{"num_hidden_layers": 20, "hidden_size": 96, "num_attention_heads": 3, "hidden_act": "swiglu", "attn_scale": 0.177, "init_std_qkv": 0.0344, "init_mimetic": 0.5, "weight_decay": 0.061, "warmup_steps": 51, "max_seq_len": 1024, "train_tokens": 144000000}
Each number is 128 + 32 x the weight over the matrix's rms, rounded and kept within 0 to 255. Layers, rows and columns count from 0.

# layer 15 MLP up, 256x96, rms 0.31, rows 197-220, columns 0-95
[[ 82 181  98  82 136 108 134 137 123 127 110 101 171 146 198  82 137 123 107 163 186 158 102  56 178 134  92 134 119 111 153 111  78 120  78 175 145 151 114 124 138 105 159  98 132 160  91 110  87 166 119 150 127 137 113 117 123 113 128 150 151 117 131  83 153 100 109 151  55 101 105 119 109 227 103 121 115 126 162 121 181  75 110 186  32 147 130 108 135 177 127 132 164  47 129 151]
 [159 133  81 102 110 106 134 136 142 180 132 115 146  88 162 176  89  89 162 181 103 110 151 153 122 161 101 166 119 141  69 158 116 121 167 125 120 169 134  76 107 143 167 147 183  95 160 134  50 104 117 114 168 171  95 170 125  96 158 201 113  79  83 114 102 116 116 195 148 178 136  93 130 127 111 144 117 143 134  75 130 126 162 137 111  96 164 189 131 189 152 109 119 203 116 174]
 [ 82 124 119 141 135 146  99  62 150 132  92 109 127 114  98  79 154 146 145 151 137  31 106 126  74 128  75 123 144  49 138  92  87 113 105  57 131 121 147 108 102 103 125 155 120 144 134 164 125  98 130 162 104 137 104 135 103 142 152 146  35 107 119 155 165 140  65  64 106 161  91 146 149 152 118 164 119 141 128  86 134  82 101 141  95  93 154 124  82  91 136 186 123 134 134 125]
 [148 127 141 136 144 103 104 118  95 117  59 116 133 148 136 148  95 172  91  86  95 155 103 156 118 102  74 133 147 143 160 112 111 105 133 146 138 129  56 118 221 166 146 145 148  99 117 154  89 116 101 204 158 123  95 130 196 164  94 124 131 120 170 100  84 105 149 116 111 115 121 138 148 108  95 100  90 196 149 124 187 127 117 143  44 185 146 161 109  83 128  71 137 120  90 161]
 [161 127 138 119 164 128 115  85  97  74 148 112  50  53 137 104 153  81 123 151 115 114  84  79 193 154 150 151 131 165  89 164 196 128 117 160 146 132 145 149 130 140  85 132 152  78 144  74 123 121 142 106 153 108 168 179 152 102 144 108 140 105  54 123 125 118 224 144 168 113 110 162 150 102 177 131 138 144 121 121  93 157 110 153 147 172 113 142 101 149 116 138 154  45 120 140]
 [152 140 150 173 111  84  98 123 116  97 123 124 161 132  86 146 120 131 123 136  75 115 123 173 147 115 153 160  78 117 156 198 184  70 101 149 125 105 116  85 114 163 106  97  89 129 116  78  97 120  70 107 179 101 100 138 189 105 163 185  74 132 112 153  53 107 129 130  75 119 100  67 146 134 173  85 136 113 152  47 141 155  88 128 145 159 141 137 128  47 146  90  95 113 128 175]
 [128  94 179 177 119 125 188 110 117 100 120 103 162 165  84 214 213 107 151 103 192 118 168 145 166  96 125 140 173 182 113 160  80 126 188 109 144  48  95 113 111  77 116 112 120 108 105 160 104 220 121 119 101 115  91 140 111 148 141 175 148 126 109  82 191 119 158 116 152 139 150 121 179 193 112 204 109  86 100 105 130 151 125 145 126 125 181 150 158 123 131 127  85 126  77  87]
 [109 139 106 134 122 129 115 122  96 117 137 158  99 150 127 172 127 119  60 160 113 186 100 130  96 123 153 138 147 147 123 134 156 114 198 143 176 141 141 162 140 183 189  71  90 108 141 131 214  91 145 108 120 206 168  96 131 121 111 192 113 123 107 122 102  95 108 138 124 131 133 177 120  84 136 142 132  90 122 132 143 140 180 167 152 112 112 138  82 108 132 131 106 141  74  85]
 [ 98 149 169  80  96 134 162 189 164 164 133  92 168 170 124 122 134 163  90  78 143 127 115 129 153 132 158 131  90 166 121 112 112 157  73  98  70 192 148 122  68 109 148 161 103 131 121 164 144 117 145 121 146 147 130 122 184 138 116 144  77 152 136 113 147 106 100 173 135  85 180 113 139  96  76  96 133 131 171 122 139 138  77 145 206 100 141  92 135 156 145 160 129  73  51 107]
 [ 88 125  92 110 108 129 124 155  78 138 105 112 105  96 146  65 108 166 203 126  69 136 117 148 126 101 154  79 106 153  53 197 221  98 118 101 181 105 134 123 144 138 124 183 175 101 162  83 113  80 148 179 139 129 107  92 161 117 109 149 132 105 173 100 163  97  87 111 128  83 125 204 212 129 138 124 153 152 118 119 167 122 131 192 118 125 121 153  94 134 162 176  60 140 162 141]
 [166  77 101  89  50 103  92 106  68  70  92 159 144 137 109 159 183 145 140  70  94  79 134  70  99 133 121 148 160 103 183 110 131 116 164 163 132 169 129  97 137 153  85  72 114 136 206 190 173 110 140  86 125 131 101 166 159 149 126 138  82 131 112 151  98 110  98  93 110 170 110 134 114 165 104 114 138 114  73 184 123 108 178 155 130 100 102 131 121 144 123  99 160 121 139 123]
 [137 135 154 104  92 177 182 106 137  72 144 123  82 176 129 178 119 136 143  87 139 110 120  68 133  30 123 154 132  72 133 122 126 156 136 119 195 100  74 126 179 148 136  94 141  58 129 174 158 151 142 163 159 118 133 109  50 146  74  99 129 100  98 143 194  62  94 124 138 141 104 126  90 118 108  67 152 104 140 166 139  72 201 114 175 170 119 205 133 152  94 114 135 143 144 123]
 [127 149 150  70 120  87  94 144  89 171 180 124 185 106 133 149 101 114 187 193  60 120 134 166 131 112  67 158 156 138  76  43 151 105 110 104  85  71 176  99 162 166 112 175 191 101 125 120 135 164 168 133 113 134  52 152 196 101 119 124 181   5 141 136 116  65 100 153 125 153 114  95 129 131 134 123 152 152 121 106 102 145  75 128 117 193 114 129 102  74 167  95 173 166  93 152]
 [161 130 168 134 139 216 146 207 101 192 155 111 137 141 168 123 117 109 108  96 123 114 118 126 119  98 145 135  68 156 110  70 132 138 108 113 144 154 126 122 132 129 120  90 141  89 168 151 103  76 112 130 134 130 135 146 176 181  86 147 145 103 122 152  80 159 133  88 126  96 118 151 114 149 142  90 155 130 188 107 137 130 153 150 158 152 109 173 142  85 167 128 124  86 155 118]
 [114 109 165 119 106 173 151 141 155 151 110 132 191  72 153 174 171 140 105 104 173 102 155  89 142 104 153 170 122  95  92 143 147 135 166 180 161 172 184 159 168 172 159 110 112 147 126 114  98 157 167 135  96 173 149 133 113 118 152 149 158 117 169 170 117 132 134 161 125 157 115 141 128  42 124 170 129 132  99 161 143 116 160 137 143 121 106 141 169 171 130 108  82  93  84 154]
 [111 111 142 112 171 148 192  89 114 124 131 127 174 109 133 150  87 130 127  93 147 127 172 106 111 136 139  79  86  69 170 174 103  76 121 150 136 122 197 178 125 101 149 122 130 138  59 161  69 203 140 172  78 117 170 100 118 167 102 152 174 127 141 122 163 148 123 198  75 137 175  97 119 145 118  94 125 111 143  79 125 225 102 156 160 136 126 170 155 199 106  84 158 142 151 117]
 [155  79 129 127 124 112 113 126 128 196 153 128 131 107 120 137 156 157 125 109 150 125 183  54 107 149 137 132  95 124 174 158 105 156 190  94 140  79  80 160 139 117  95 168 217  89 153 190 176 148 217 142 171 143 111 167 167 115 105  62 145 161 168 160 147 141 168 106 189 112 137 106 114 157 159 166 113 140 135 122 124 108  74 112 165 127 120 135 159 147 158  92 112 128 162 118]
 [ 71 130 149 106 169 107 116 133  82 142 212 175 117 131 125 144  52 143 129 132 119 104 182  99 155  57 161 121 139 121 142 200 150 163 142  89 137 115 126 131 159  89 116 113 132 164 110 114 165 134 168 137 103 106 136  93 168 128 104 124  65 157 166 147  88 161 152  73 127 147 121  73 167 162  76 135 119 117 122 156  91 119 138 136 101 156 129 125  95 119  91 144 122 110 151 124]
 [159 191 158 104 205 137 138  99 120 164 150 175 111 188 139 149 133  98 112 169 174  60  95 146 182 135 107 136 135 185 128 163  76  96 109 103 123 164 140 162 155 134 147  77  63  77 151 209 123 141 117  99 114  79 152  96 118  98 141 136 150 156 176 151  79 137 121 157  86 169 143 120 156 174 112  85 162  98 138 115 184 119 166 163 131  71 103 123  94 151 123 143 171 125 135 112]
 [ 96 149 157 154 144  90 170 118 196  66 156  86 166 114  75  77 113 151 129 162 108  79 106 159 149 145 101 113 117 124 107  81 160 101 141 162 112 181 168 142 103 124 170 106 128 143 118 123 171 144 149 151 172 153 177 179 165 108 112  86 122 155 167 145 142 114 146  98 217 170 147 134 171  76 110  90 102 166  74 156  96 174 150 103 134 119 110 157 139 154 153 158 142 132 168 143]
 [136 121 154 143  82 180  78 144 125 125 166 106 187 141 136 138 112 155 160 136 107 173 126 138 146 124 168 125 110 160 110 166 123  84 152 118 104  85 147 150 101 123  78 145 180  80 133 136 154 166 151 109 175  96  97 121 175 121  83 125 130 191 141 158  94 121  99  63 139 217 123  75  70 143 158 154 166 158 110 102 177 175 139 142 137 149 170 104 141 149 145 147  93 155 136 116]
 [ 70 103 113 141 136 149 151 139 132 135 153 153 133 131  93 157 158 120 143 104 102 111 122 177 128 187 169  85 112 122 115  97 119 117 165 139 155 196  75 104 116 150 123 142 132  99 182 106 101 116 167 157 130 100 185 101  99  98 172 112 142 180 124 100 153 188 109 164 135  99 151 108 140 164 126 146 150  64 151 124 156 164 126 110 202 106 128 159 156  80  81 106  83 148  87 114]
 [102  90  90 129 148 165 183 140 155 124 160  96 184 109 134  92  83 118 158  78 143 111 120 108 107 156  98 110 134  65  42  82 162  89 141 167  59 145 144 185  98 123 116  73 128 118 122 150 109 165 114 105 143  88 104 155  95  80 144 107  86 136 111 102  72  73 120 114 146 125 115 143  57  88  85 125 104 149 130 165  95 130 116 137 109 125  85 131  68 103 119 124  82  98 110 170]
 [118 123 136  80 117 108 144 118 148 144 108 157  96 153 202  99 115  78  71 113  80 162 155  76  81 146 161 141 110  82 153 130 200 136 130 122 151  86 113 127 128 129 177 121 124  82 128 111  82 137 124 118  57 127 167 119 145 143 130 103 111  83 143 113 149 143 138 136 121 129 143 110  80 201 169 152 132 204  53 114  47  81 136 107 144 204 142 115 140  87 117 122 112 138 141 109]]
# layer 15 MLP down (transposed), 256x96, rms 0.304, rows 197-220, columns 0-95
[[113 161 147 131 128 157 192 181 135 106 144 122 183 111 104 151 131  90  88 118 148 148 140 148 150 114 138 131  90  74 175  99 114 114 111 133 114 163 186 104  95 149 135  79 112 133 102 127 153 135 131 137 136 116  72 133 132  96 116 174 153 136 174 173 137 201 143 101 136 199 160 111 154 104 140 119 108 170 166 154  69 198  82 203 122 171  76 169 130 171 109  90 192 216  99 157]
 [169 162 122 105 196 119  91 186 125 130 102 178 127 104 114  27 112 141  89 106 174  75 121  58 112 165 128 110  66  98 138  79 121 143  98 123 131 164  90  98 201  86  94 184  84 110 153 127 143 142 141 195 140 112 150 130  84 106 144  91 162 111 140 156 138 140  40 120  88 139 153 185  93 118 130 114  72 157 118 158 107 126 172  91 104 119 129 178 148 114 157 153 108 120 118 179]
 [105 101 113  75 115 130 122 148  98 124 153  97 140 157 148 130 126 107 115  81 180  83 160 159 177 140 113 136 154 115 139 131 160  68 118 163 125 167 121  71 138 140 156 102 161  45 156 119  93 188 125 149 107 116 135 172 141 112 127 129 153  97 161 132  78 157 147 136 149 107 150 153 192 168  97 156  89 141 179 131 130 163  95 204  63 129 165 128 178  89 144 114 119 155 129  72]
 [ 90 100  84 132 146 123 145 146 114 131  98 120 153 167 138 104 156 147 213 115 120  94 132 156  95  63 108 157 124  99 143 160 102 119 108 126 159 104 139 227 105  94  80 149 144 108 142 130 161 102 162 131  82 162 137 171 134 132  85 141 128 142 122 145 107 206 127 141  98 107 108 127  99 103 141 201 186  98  85 125 162 107 128 207 116  86 115 201 120 130  93 125  80 163 132 133]
 [115 163 141 158 148  68  89 145 117  93 186 112 105 129 120  94 114 114 132  96  61 122 155  92 153  77 120 113 143 177  49 131 136 143 160 179 141  91 158 137 132 202 206 154 119  43 108 131 104  98 163 101 172 144 239 105 110 173 136 142 105  84 119  69 115  93 198 115 159 141 161 128 154 148 162 234 161 114 149 148 144 126 105  84 118 149 131 124 135 150 131 148 118 162 159 128]
 [144 136 172  72  97 158 138 139 120 130 145 122 185 223 123  98 113 132 149 104 118 193 131 133 142 163 111 137  54 177  96 136  83 141 111 130  57  68 127 130 151 118 165 112 184 171 118 167 108 107 103 101 149  83 125 161  80  99 108 111 117 181 123 129 155 164 108 148 206 142 155 130 105 143 156 188 135  99 152 179  91 118 118 142 143 139  88  63 154 139 126  61 172  98 104 129]
 [140 123 191 126 151 116 143 153 115 106 118 112 134 193 106 165 141 104 160 135 235 139 197 124 104  98  69 146 122 115 152 131 118 137 131 135  84  88 172 106 149 148 135 146 133 165 175 157  97 100 117 110 153 140 110 116  66  71 148 121 118 124 169 157 140 142 144 144 124 143 128 122 139 122 138  96 199 133 141 137 143 137 110 191 102 133 171 149 123 166 118 120 148 106 107 105]
 [139 155  88 145  76  94 128 119 178 143 113 111 113 121 176 155 133 132 118 125 117  87  98  79 124 143 156  97 141 123 110 155  97 189 126 162 124  97 120 127 160 119 192 104 105  86  95 123 145  73 121 114 110 111 141  94 144  80 132 173  94 185 166 134 186 134 113  96 158 140 142 158 163 135 100 172  96 184 153  96  65 136 167 221 144 180 160 122 154 122  69 116 125 135 127 114]
 [112  71 147 112 117 156 176 195 103 182 137 116 157 172 177 108  42 136 124  82 130 131 125 179 125  44 132 124 110  81 119  93 157  72 118  97 102 142  77 131 128 108 125 139 117 132 171  83 172 151  82  97 122 147 166 152 133 154  84 117 133 103 175 120 141 114 132 134 155 151  88 114 130 124 173  65 153  89 100 139 169 137 141  85 111 127  89 102 170 141 127 148 157 127 105 103]
 [ 78 112  83  77 181 165 149 143 159  80 125 129 175 148 103  90 112 107 171 168 170 175 120 218 175  88 163 131 153 159 126 155 124 172 178 148 139  88 128  47 108 124 170 170 143  83  91 106 163 157 110  90 113 184 160 126 126 165  72 164  77 140  98  45 157 155 138 150  85 140 144 121 109 158 149 111 102 110 133 177 126 138 137  91  93 130  71 136 164 135 122 110  82 108  88  76]
 [ 65  94  95 147 136 174 114 130 136 128 151 127  93 116  85 100 132 149 108  70 114 179 121 150 123  97 135 133 115 120  92 128 165  60 178 105 119 146 114  90 126 149 109 103  87 148 139 196 150 156 123  70 140 122  82 138 142 194 162 202 142 126 162 137 104 132 127 141 154 162 128 141  69 106 137  96 153 157 120  71 140 176  82 208  99 165 106 144 126 170 135 111 132 167  64 130]
 [124 112  85 152 149 133  65 166 122 139 115 124 190  97 173 108 102 140 134 115 141 162  95 126 218 131 156 119 114 121  83 158 117 125  68 125  68 147 142 131 114 184 145 128 158  96 144 128 183  99 100  74 134 186 108 103 132 144 166 142 112 151 130 117  77  89 193 131 144 124 114 104  79 150  77 243 103 126 155 125  92  87  76 210 171  96 130  80 146 124 141  78 164 143  88  75]
 [153  46 124 108 124 117 137 143 131 133 118  78  86  79  78 119  81 150 138  69 128 153  73 145 185 114 139 149 118 112 143 150 122 118 138 126 130 110  97 182 128  89 140 145 114 152  78 178 102 161 136 110 147  66 121 128 137  81 111  99 138 122  55  94  93 129 108 171 143 133  48 138 120 140  94  61  50 154  95 213 187 135 151 174 100 113 209 119 170 131 131 147  71 106 103 173]
 [164 124 135 120 153 107 176 167 153  90 109  99  70 138 162 114 156 151 153 135  98 107 155 145 166 177 188 141 129  86 140  82  89 150  98 119 136 150 138 123 173 116 132 148 194  90  75 123 178 134 170 133 121 156 140 156 117 157 159 139 173 120 103 159 154 167 148 158 155 174  81 169 113 148 104  78  89 147 184 140 140 137 145 117  98 161 199 151 116 129 101 135  98 134  93 163]
 [179 130 114 175 190  83 117 141 128  95 134 108 113 106  77 135 106 106 160 136  98 130 143 149  72 109 110  96 135 183  88 140  82 114  95  79 133 141  76 109 109 120 144 170 157 104 117 119  98  76 155 150 112 118  65 116 121 143 125 178  88 106 150  98  46 141 110  69  86  66 101 153 127 133 162 131 143  71 129 172 113  58 118 169 131 117 113 140 145 104 114 148 153 129 147 162]
 [114 116 120 120  68 110  74 112 182 125 112 178 185  73 124 159 200 171 158 150  77 129 169 141  85 102  77 130 135 112 139 137 126 154 118  95  44 129 122 157 125  65 134 150 127 165 129 154 103 142  94 163 112 149 120  74 106 190  76 138 105  88  83 115 118 129 158 103 134 155 208 123 140 127 153 130  98  95  82  70 140  78 109 119 170  85 155 161 144 113 109 101 153 117  92 102]
 [198 117 145 176 138  85 124 192 186 164 125 117 121 144 102 102 163 138 103 113  90 132 155 114  98 125 161 149 168 152 135 107 129 144 135 133 149  95 157 110 152 159 137 169 138 102  94 106  82 109 112 118  66 116 171 148 126 200 139 164 127 136 133 207  70 119 130  89 119  97 135 122 140  77  74 127 145 154 109 150  99 159 183 136 158 110  90 188 206  73  99 207  92 103 148  67]
 [130  96 144 154 153 153  80 140 113 132 123 182 135 144 147 153 108  76 124 161 140 193  94 110 150 178 110 114 172  87 132 125  85 154 124 144  93 102 120 118 146 142 134 169 160 129 125 144 128 111 152 111 141  73 121  78 149 132  82 154 138 115 116 128 145 214 121 141 167  77 160 101 144 168  87  72 145 142 129 113 129 127 151 159 114 150 130  88 103 112 132 127 127  82  65 111]
 [123 151 128 109 142 101 112 110 101 159 162 164 112 169 166 200 183 151 148 132 124 113 156 112 169 148  79 130 114 169  71 137 136 105  80 147 176 170 123 122 108 102 150 169 136  58 172 199  72 139 144 104 127  94 143 134 121 150 157 192 138 116 152 124 164 133 112 172 125 169 129 122 127 147 162 132  84  87 102 124 153 103 119 197 170  84  89 116  92 179 112 112 168 106 145 141]
 [127 111 106 173 161 106 113 100 105  53 171 166 141 114 199 173 177 130 136 167 140 152 159  95 156 165  85 137  95 121 171  76 154  78 136 108 118 163 124 135 169 131  96 133  98 117 127 129 116 116 110  49 180  90 134 148 154  75 173 121 133  80 152 172 122  96  95 160 117 165  91 187 151  76 159  85  69 140  68  93 127 166 129 108 124 135 181 141 108 163 178 107 112 155  79 168]
 [ 86 167 172 185 126 120 129  67  89 164 117 115 118 137 112  99 130 127 113 121 186 143 174 111 131 154 126 148 151 156  94 111 128 131 176 144 133 170 207 156 151 116 147 189 142 112  63 106 177 138 109 160 123  89 120  52 146  99 128  90  85 157 138  74 110 149 125 117 106 127  88 170 116 106 142  56 124 116 147 148 101  76 102 134 116  87 113 143  89 172 131 165 128 112 119 132]
 [121 118 161 175  88 191 127 179 127 149 135 120 141 193 137  70  62 107 121 133 144  90 148 157 128 124 157 126 117 160 161 106 117 114  91 161 140 154 144 121 117 125 150  98 173 114 130 105 112 112 137  82 168 179 103 119 113 143 117 131  96  80 112 182 111 136 151 134 115  89 148 118 152 117 130 226 164 102  97  63 125 159 114 153 203 150 116 151 123 157 116 124  68 153 101 109]
 [140 138 128 149  98 137 243 158  96 114 207 138 106  95 136 136 107 134 134 122 107 113 104 131 181 134 116 183 107 119 137 110 119 148 176 206 167 141 144 131  93 129 161 133  93 133 114 102  78 153  91  77 138 115  91 136 159 125 111 138  97 122 128 152 132 139  98 131 141  91 131 133 156 113  98 126 155 188 102 173 174 158 132   0 101 132 103  86 194 115 125 162 146 135  74 138]
 [130 104 158 154 137 110 149 140 141  67 155 132 103 152 100 123  94  89  90 127 218  96 123 168 119 150 122  66 146  80 146 115 114 141 134 109 166 112  84 117 147 169 161 115 172 144 137 132 132 154 157 112 149 169 163  93 154  97 133  98 139 112  83  76  68  87 106 132 161  95  64 140 101 126 144 156 146 126  83 211 120 186 192 150 134 152 103 132 134 172 155  69 205 111 136 124]]
# layer 15 MLP gate, 256x96, rms 0.304, rows 198-221, columns 0-95
[[171 187 182 176 162  98 169  81 123 192 132 122 112 101 126 197 132 126  91 118  89  97 141 153 146 134 154 139 104 142 100 113 126 112 102  19  99 139 152 159  77 101 113 112 107 128 114 150 133 179  88 120 156 186 155 137 194 141 113  85 128 107 133  98 170 151 156  85 109  83 129 110 153 119 178  89 136 159  90 151 146 146 136 164  66 135 141 122 108  83  98 141 101 137 138 130]
 [ 29 104 143 189 107 128 144 101 140 127 156 163  73 138  54 143 151  85 134 139 135 149 103 114 136 183 118 147 154 110 142 148 119 131  79 121  84 109  99 142 154  84 160 171 142 116 134  73 162 147 142 236 124 156  99 116 119 105 155 116 165 106 168 143 119 107 159  89  78 132  98 132 131 192 155 124 165  74 153 142 150 150 115  89 170 144 109 118 139 167 138 205 125  40 148 120]
 [115  90 123 209 141 149 134  82  98 130 129 159 110 153  75 111 127 118 113 179  84 130 154 133 131 167 113  87  86 140 207  84 130  99 116  84  39 151 109 129  80 123 142 117 127 121 116 135 171  79 141 114 139  95 144 103 133 174 170 153 164 129 135 160  99 153  79  91  79  85  94 125 122 155 158 130 108 143  77 139 131 130  70  98  78 170 107 138 132 120 103 163 129 170 206 111]
 [137 193 115 134 119 142 105  69 122 123 106  97 141 121 116 118 107 104 151 101 122 169 107  91 134 115 168 171 142 115 118 120 178 137  76 137  88 115 109 115 134  63 112 190 176 174 215 104 108  99 122 134 134 121 157 123 144 115 116 109 120 101 110 128 174 207 105  90 103 120 111 122 187 108 143 153 103 126 171 184 103 157 151 176 132 144 175 142 105  86 113 127 123  99 116 139]
 [114 109 101 187  79 146 133 152 127 171 165  87 177 123  90  91 150 136 153 130  80 156 186 143 134 156 166 187 146 154 110 120 107 145 164 146 149 146 113  92  84 149 118 117 142 133 174  87 168 145 108 139 116 125 130 111 100 171 103 130  97 123 160 152 141 101 138 134 146  87 150 111 110 137 115 147 146 128 201 147 152 131 107 146 125 152 121 130 141  88 162 192 117 117 206 123]
 [117  97 160 195 143 125 181 146 130 130 150 125 159 141 124 175 143 108 135 148 212  92 200  86 192 130 150 141 135 126 138 140 110 176 170 106 123  82  90 138 111 129 151 122 171 142 125 145  90 108 138 112 107 137 126 123 110  72 166 195 147 113 153 120 198 115 159 167 136 181 181 132 170 124  86 189 121  94 138 177 219 198 112 169 107 147 156 154 180 110 105 183  66 116  99 159]
 [140 179 158 138 174  95 140 140 200  85 101 122 107 131 126 142 144 132 108 166  91  68 116  71 151 148 176 165 145 154 150 149 160 217 155 133 160 149 116 160 152 124 142 103 141  99  52 124 107 136 125 146  71 115 179 130 189 119 121 177 164 148 159 144 169 102 125 163 155 198 138 113 194  99 164 164 140 178 177 157 130 126 142  68 154 161 137  89 129 108 159 148 138  82  76 160]
 [144 100 144  82 143 144 190 177  67 145 107 155 148 139  85 227  82 129 132 118 129 187 120 162 133 107  84 139 126  87 137  74 153 113 134  55 140 162 190  84 150 133 110 137 150  83 139 148  92 116 174 130  63  82 178 137 130 119 134  98 111  90 127 108  96 152 128  81 136  99  87 147 183  95 137 107 118  98 131 152 117 132 130 205  79 102  98 110 123 105  69  98 151 115 151 122]
 [124 124 145  70 186  76 194 146 147 155 134 186 132 121 157 164 173 150 113 161 105 147 140 132 109 142 146 151 103 150 122 166 141 166 128 102 158 209  86 114 176 142 127 111 145 122 156 120 112  83 184 120 159 142 150 197 122 129 147 130 150  93 160  82 142 110  95 168 138 127 125 168 123 100 108 101  87 116 139 125 120  83 176 169 113 154 172 123 127 129 116 176 100  55 111 169]
 [157 164 105 179 145 129 154 124  85 125 187 115  57 100  93 150  99 165 152 103 147 107 177 211  85 123 201 144  93 152 169 138 151 137 168 127 105 186  81 107 118 134 109 117 142 143 121 113 120 183 131 106 150 140 111 167 116 140 171 106 124  68 130 128 122 114 127 143 103 143  95 115  43 144 131 118  44 173 110 140 116  83  95  90 132 118 133 102 133 114 113 176 133 104 143 140]
 [156 166 136 106 139  78  69 131 103 154 159 141 125 110 117 156  57 190 131 116 160  99 153 127 102 149 152 151  71  81 170 150 133 154 156 212 140 117 119 106 119 111 107 109 137 138 131 156 135 159 163 175 109 179 138 114 154 174  74 103 125 122 190 120 112 112 129 170 159  80 129  25 153 136 114 174  89 150 109 153 148 114 169 113 117 116 124 140 114  93 122 150  88 124 153 119]
 [122 146  85 149 137 143  86  97  89 116 108 187  89 150 150 168 118 131 118  65 145 126 163 113 186 149 102 134  89 122  85 216 184 147 162 155 161 161  61 111 131 135  92 103 167 101 145 146 182 115 110 114 200 142 160 101 101 114  79 126 121 134 155 148 136 126  98 117 101 147  91  99  85 111 134 181  44 126 209 140 144 103 122  49 148 145  80 147 126 117 180 141 115  56 146 115]
 [101 103  86 113 133 166  94 179 109 142 143 152  73 138 163 188 135 112  92 163 145  97 172  92 125 131 154  86 145 132 161 120 119 119 178 130 107 152  96 115 149 145 164 110 128 159 102 182 209  82 129  62 113 129 103 113 106 157 146  89 125 101 106 145 104  55 146 148  95 107 132 180  98 186 150 123  95 150 133 125 103 107 150 108 124 164 175  68 131 123  88 103  82 129 149 119]
 [125 161 141 145 173 101 109 161 159  95  94 114 138 125 116 151  99 128 125 174  71 130 103  89  82 108  80  91 157 143 134  85 133 199 131 101 148 127 119 168  55 182 123 110 164  62 120 141  96 145 128 109 122 153  62  99 134 110  47 152 132  95  79  43 124 165 119 176 142 102 151 108 157 134 126 128 113 105 143  77 141 166 111 110 134 121 149  85 103  43 139 183  89 112 153 174]
 [135 141  72 120 154 147 114  74 137 153 156 174 101 169 169 151 161 115 162 130 148 167 128  88 143  98 144 148 109  90  76 166 172  96 165 151 124  73 102 177  98 167 116 104 139 182 149 135 186 148 212 164 124  97 126 177 132 139  66 150 132  20 100 162 176 179 148  77 159 137 119  69 131 131  59 175 118  62 125 167 175 121 125 129 101 101  83 165 180  65 180 137 149 161 120 113]
 [147  92 121 151 171 133 145 123 135 175 119 161 178 109 131 173  92 137  83  89 126  94 179 200 144 138  88 133 122 172 141  80  72 139 134  85 141 121 139 158 122  97 172 160 131 158 113 124 156 142 143  73 123  85 180 177 144 121  74 117 140 159 143 121 164 111 151 202 184 146 150  62  75 100  90 150 107 151  97 182 154 147 142 182 121 139 132 118 163 133 162 142  78 189 154 137]
 [109 166  90 190 112 171 162 126  68 156 111 129 190 127  97 100 143  50  69 153 112 135  92 144 125 148  86 111 126 129  88  85 142 159 115 120  89 155 115 119 143 124 107 153  81 123 170 129 108 156 129 105 126 151 121 106 126 110 142 127 155 107 105 134 175 120 139  87 128  90  82 156 133 130 122 141 148 136 130 105 117 123  75 108 151 100 139 158 169 139 153 171  99 122  71 133]
 [174 100 147 166 108 103  76 134 115  96 108 138 164 117  90 136 181 115 140  44  78  92 113 135  78  89 133 126 105 127 162 122 149 167 180 136 129 178 122  91 104 132 110 130 158 153 110 139 195 196 118 116 161  81  97 127  88 166  49 114 108 136 150  94 128 144 152 130 143  90 117 157 139 172 108 157 112 159 139 150 124  67 110 135 172 118 125 121 150 144 167 162 105 105 135 155]
 [133 123 131 175  90 189 154 174 131 159 158 104 137  89  55 126  72 123  79 117 115 129  57 133  72  98 128 163 123 118 140 169 152 100 117 111 128 180 109 113 129  92 147 143 189 168 111 149 142 205 192 145 159 118  79 156 152 137 102  82  79 143  82 102 132  49 134 145 122  93 151 137 153 127 147 129 121  97 108  97 137 151  98 131 165 141 108 154 112 117 147 137 144 115 129 133]
 [ 79 155 131  75 107 185 169 164 118 122 150 180 163 180 108 137 104 188 141 172 111 109 100  77 130 149 113 153 145  82 168  94 124 100  91  36 149 171 170 136 104 123 144 139 117 153  70 158 112 121 158  88 117  84 132 136 207 120 159 204 140 131 113 139 119  75 112 105 131 127 123 110 144 113 141 124 164 132 184 124  90 113 130 112 130 110 171 103  96 130 127  89 111 132 141 166]
 [112 129 110 136 118  75 130 112  88 116  85 106 116 165 168 113 102 172 120 133 106 103 149 126 170 112 131 151 123 102 150  97 129 109  81 197 118 133 144  65  99 112 122 122 144 155 177 157 144 149 176 138 117 133 102  73  61 106 113  66  95 115 123 174 128 113 155  98 109 175 180  78 126 111 230  99 170  91 116  99  71 172 102 153 152 133 152 171  99 180 140 160 123 129  97  91]
 [157 137 116 129 150  85 168 160 156 146 133 162 143 128 132 171 143 122 171  78 199 128  77 145 170 187 138 114  67 131 112  95 144 104 127 202 148 115 175  47  83 113 194 124 118 120 193 128 115 157 195 119 104 178 143 136 127 140  99  97 140 148 113 125  85 120 112  53 115 137 147 122 113 116 162 109 135  86 102 103  80 131 118 175  95 136 205 113 139 221  79 162 111 126 150 188]
 [123 132 156 130 139  67 160 112 109 147 186 156 110 215 101 123  67 103 112 118 142 208 199 140 147  96 105 111  52 177 140 132 143 133  65 157 149  94 145 141 113 124 140 123 131 150 115 111  59 133 138 104  74 142 178 119 122 134 113 153 200 134  91 108 183 125 117 154  98 111 123 120 121 140 168 170 134 116 147 111 127 179 199 156  59 155 106 150 116 130 142 124  95  78 130 145]
 [121 122  80  82 113 206 193  90 123 145 108 101 162 154 114 107 108 140 113 131 178 166 111 138 125 167  77 183 134 122 114 109 157  92  80 149 163 102 146  80 132 134 131 136  77 114 126 141 136 120 172 101 160 108 117 107 113 110 113  98 120 125 109 160  89 150 209 143  97  42  84  93  98 141 150 154 114 144  85 132 133  99 127 181  83 128 173 171 129 110 134 195 137 101 124 119]]